{"n_head": 8, "bias": "qkv", "decay_fraction": 0.403}
Each number is 128 + 24 x the weight over its row's rms, rounded and kept within 0 to 255. Layers, rows and columns count from 0. The size above them is the row's rms in percent of the matrix's.

# layer 5 MLP down (transposed), 1344x512, rms 0.183, rows 363-366, columns 128-255
size [ 99  97 103 101]
[[113 157 131 129 130 109 148 133 139 154 130 142  93 126 164 145 110 104 124 107  79 114 166 130 121 125 130 149 124 136 105 161 154 110 156 130 116 133 133  88 143 109 108 135 150 107 170 177 110 122 153 134  78 127 165 194 139 153 161 134 146 151 154 145 134 112  96 148 169 152 142 125  81  98 128 109 171  94 132 118 141  81 119 125 107 121 159 131 144 131 109 167 110 118 175 121 158 157 161 123 119 117 114 115 121  94 155 118 144 130 163 106 146 140 135 122 123 133 120 109 148 111 141 178 105 117 135 135]
 [120 140 132 153  95  93 116 116 123 159 150 120 141 151 149 155 109 137 105  87  94 128  90 138 116 101 145  97 132 124 132 144 160 157 154 119 132 179  93  75 110 148 165 148 145 176 110 177 193 100 128  98  85 100 115 133  64  67 205 156 187 139 126 110 138 113  87 157 135 115 163 122 144 120 154 148 156 133 147 114 124  92 111 165 146 117 124 136  91 157 156 110 120 131 127 158 141 135 135 129 129 109  90 128  76 115 115 150 145 105 144 160 111  56 148 136 158 138 156 116  80  89 125 146  95 152 168 123]
 [129 123 147 108 100 104 150 133 149 150  80 145 128 132 149 106 151 100 128 127  98 155 146  89 115 117 150  99 146 109 101  95  95 118 143  80 124 153 104 137 124 113  99 135 120  82 141 104 131 155  82  97 121 107 105 151 132 124  93  96 135 176 143 146 128 143 139  91 110 184 149 124 123 125 130 172 123 145 151 162 159 143 127 162 168 136 138 115 109 144 113 107 108 134 140 140 137 152 164 152 120 133  88 137  96  98  94 104 119 154 182 152 177 135 133 142  99 149 129 164 124 132 108 140 186 163 139 125]
 [116 106 150 163 106 116 171 138  96 141 115  80 126  91 152 160  74 143 100 174  92 112 145  52 158 123 176 131 118 117 150 134 118 115 128 148 132  92 162  83 120 116 146 164 126 130 127 124 121 143 164 128 166 143 126 140 111 125  86 146 126 181 121 175 126 154 120 100 129 132  90 121 158 150 180 158 153 144 132 132 112 139 103 120 133 119 162 139 130 150 108  99 107 171 187 117 135 131 181 173 123 117 148 135 134 126  86 108 152 126 108 190 122 124 138 153 142 123 130 111 114 113 115 106 118  91 157 116]]
# layer 5 MLP gate, 1344x512, rms 0.143, rows 364-367, columns 128-255
size [ 99 101 101  92]
[[140 114  97 120 145 120 129  93 124  89 139 147 120 163  85 152 127 135 142 170 126 107 133  96 149 100  69 117 167 164 111  96 142 150 128 127  99 100 138  86 108 156 122  94 197 164 126 123 107 100 118 154 157 142 115 148 152 140 147 129 116 132 141 133 127 127 116 112 128 121 116  97  97 115 129 141  80 146 119  89 102 185 163 122 131 109 157 126 110 146 118 175 141 158 118 124  81 125 116 142 187 131 182 161 145 109  90 106 128 112 107 155 143 107 104 130  92 124 151 153 152 133 115 176 182 142 117 125]
 [120 122 151 126 100 122 129 157 145 136 119 133 103  85  74 114 157  71 143 141 119  99  99 122 154 150  97 124 103 129 120  86  85 130  98  88  94 126 129 138 157 153 105 127 150 142 139 158 159 141 109 127 127 137 174 190 116 121  93 136 180 117 160 157 139 123 101 137 137 131  95 120 106 125 109 141 111 121 107 133 125 131 108 102  99 103 135 160 120 143 111 121 121  61  82 101 168 151 109 131 120 119 148 128 144 156 133 144 137 148  91 100 109 171  52 135 167 129 114 161 123 119 134 131 106 124 136 160]
 [173  92 134  81 168 121 143 145 132 139 131 130 151  95 113 145 140 133 106 187 154 110 124 112 120 176 100 123  89 137  98 110 102 148 119 122 119 166  88 141  83 135 124 132 146 115  92  94 117 156 107 141 147 148 168 130 123 129 109 177 129 146  92 168 120 155 100 122 129 141 128 130 120 158 144 161 119 144 110 102 105 134 169 115 130 126 153 158  87 148 134 131 141 127 139 117  91 122 112  83 140 103 135 130 103 141  89 104 156 152 144 127  87 112 141  95 127 132 126 131  77 120 125  96  66 130 158 128]
 [127 107 129 108 134 154 165 128  78 101 167 186 126 113 109 131 124 167 117 136 162 120  90 155 134 142 156 186 165 108  86  91 151 171  89 156 133 150  99  97 119 146 107  55 139 141 142 144 131  91 101 135 153 166 148 142 150 156 108  92 123 145 123 121 111  95 134 124 111 158 121 116 110 106 117 108  95 141 122 146  76 125 110 105  89 140 180 154 170 163 116 110 134 156 121 108 102 138 126 126 138 129  67 141 117 125 157 115 105 114 131 127 132 105 119 142 144 100 135 127 142 143 146 101 150 107 160 122]]
# layer 5 MLP up, 1344x512, rms 0.141, rows 364-366, columns 128-255
size [ 93 102 103]
[[ 93 159 123 152 127  92 112 102  90 111 176 124 120  98 122 172 132 157 126 130 169 138 166 109 129 157 104 127 133 131 152 161  99 169 119 123 148  72 139 113 113 116 152 151 130 110 159 131 113  76  90 120 133 119 138 153 121 139 186 149 132 109 127 135 147 108 116 118 101 120  82 115 169 137 135 132  93 158 128 114 148 130 110  98 153 129 116  87 165 172  98 128 109 171 129 113 122 178  73 171 183 147 150 126 134 134 133 122 119 108 101 125 176 109 153 138 139 133  95 136 144 108 168 155 161 163 111 112]
 [174  68 142 148 154 147 112 142  83  90 157 136 142 139  84  85 141 137 191 136 110 120 104  91 109 158 121 108 145 128 130 111 119 143 132  90 101 114 110 150 106 116 143 110 159 139 113 106 146 126 121 126 123 151 146 110 162 117 139  77 106 107 136 190 130 113 152 129 158 105 163 135 109  85  94 116 135 141 146 130 130 114 126 111 107 105  94 116 118 144  99 117 114  79 144 132 151 104  98 122 109 123 130 158 132 129 147 160 118 117 149 110 116 133 146 140 127 138 129 132 129 159 170 123 175 132 135 157]
 [ 66 130 122 185 123 170 112 121 148 123 156 136 144 179 163  76 156 156 154 149 116 158 144 108 185  85 131 116 160 180 136 128 128 104 111 139 129 100 162 140 125 116 167 153 148 127 122 130 158 107 125 114 136  70 102 121 108 149 119 120 113 126 123 131 100 150 114 125  57 124 159  97 158  93 123 118 128 112 141 107 123 106 146 141 129 107  97  96 134 123 122 131  91 115  97 155 163 166 158 123  92 117 144 112 114 130 138 145 137  79 122 121 142 160 155 148 157 144 134 118 113  86 121 101 119 134 145 116]]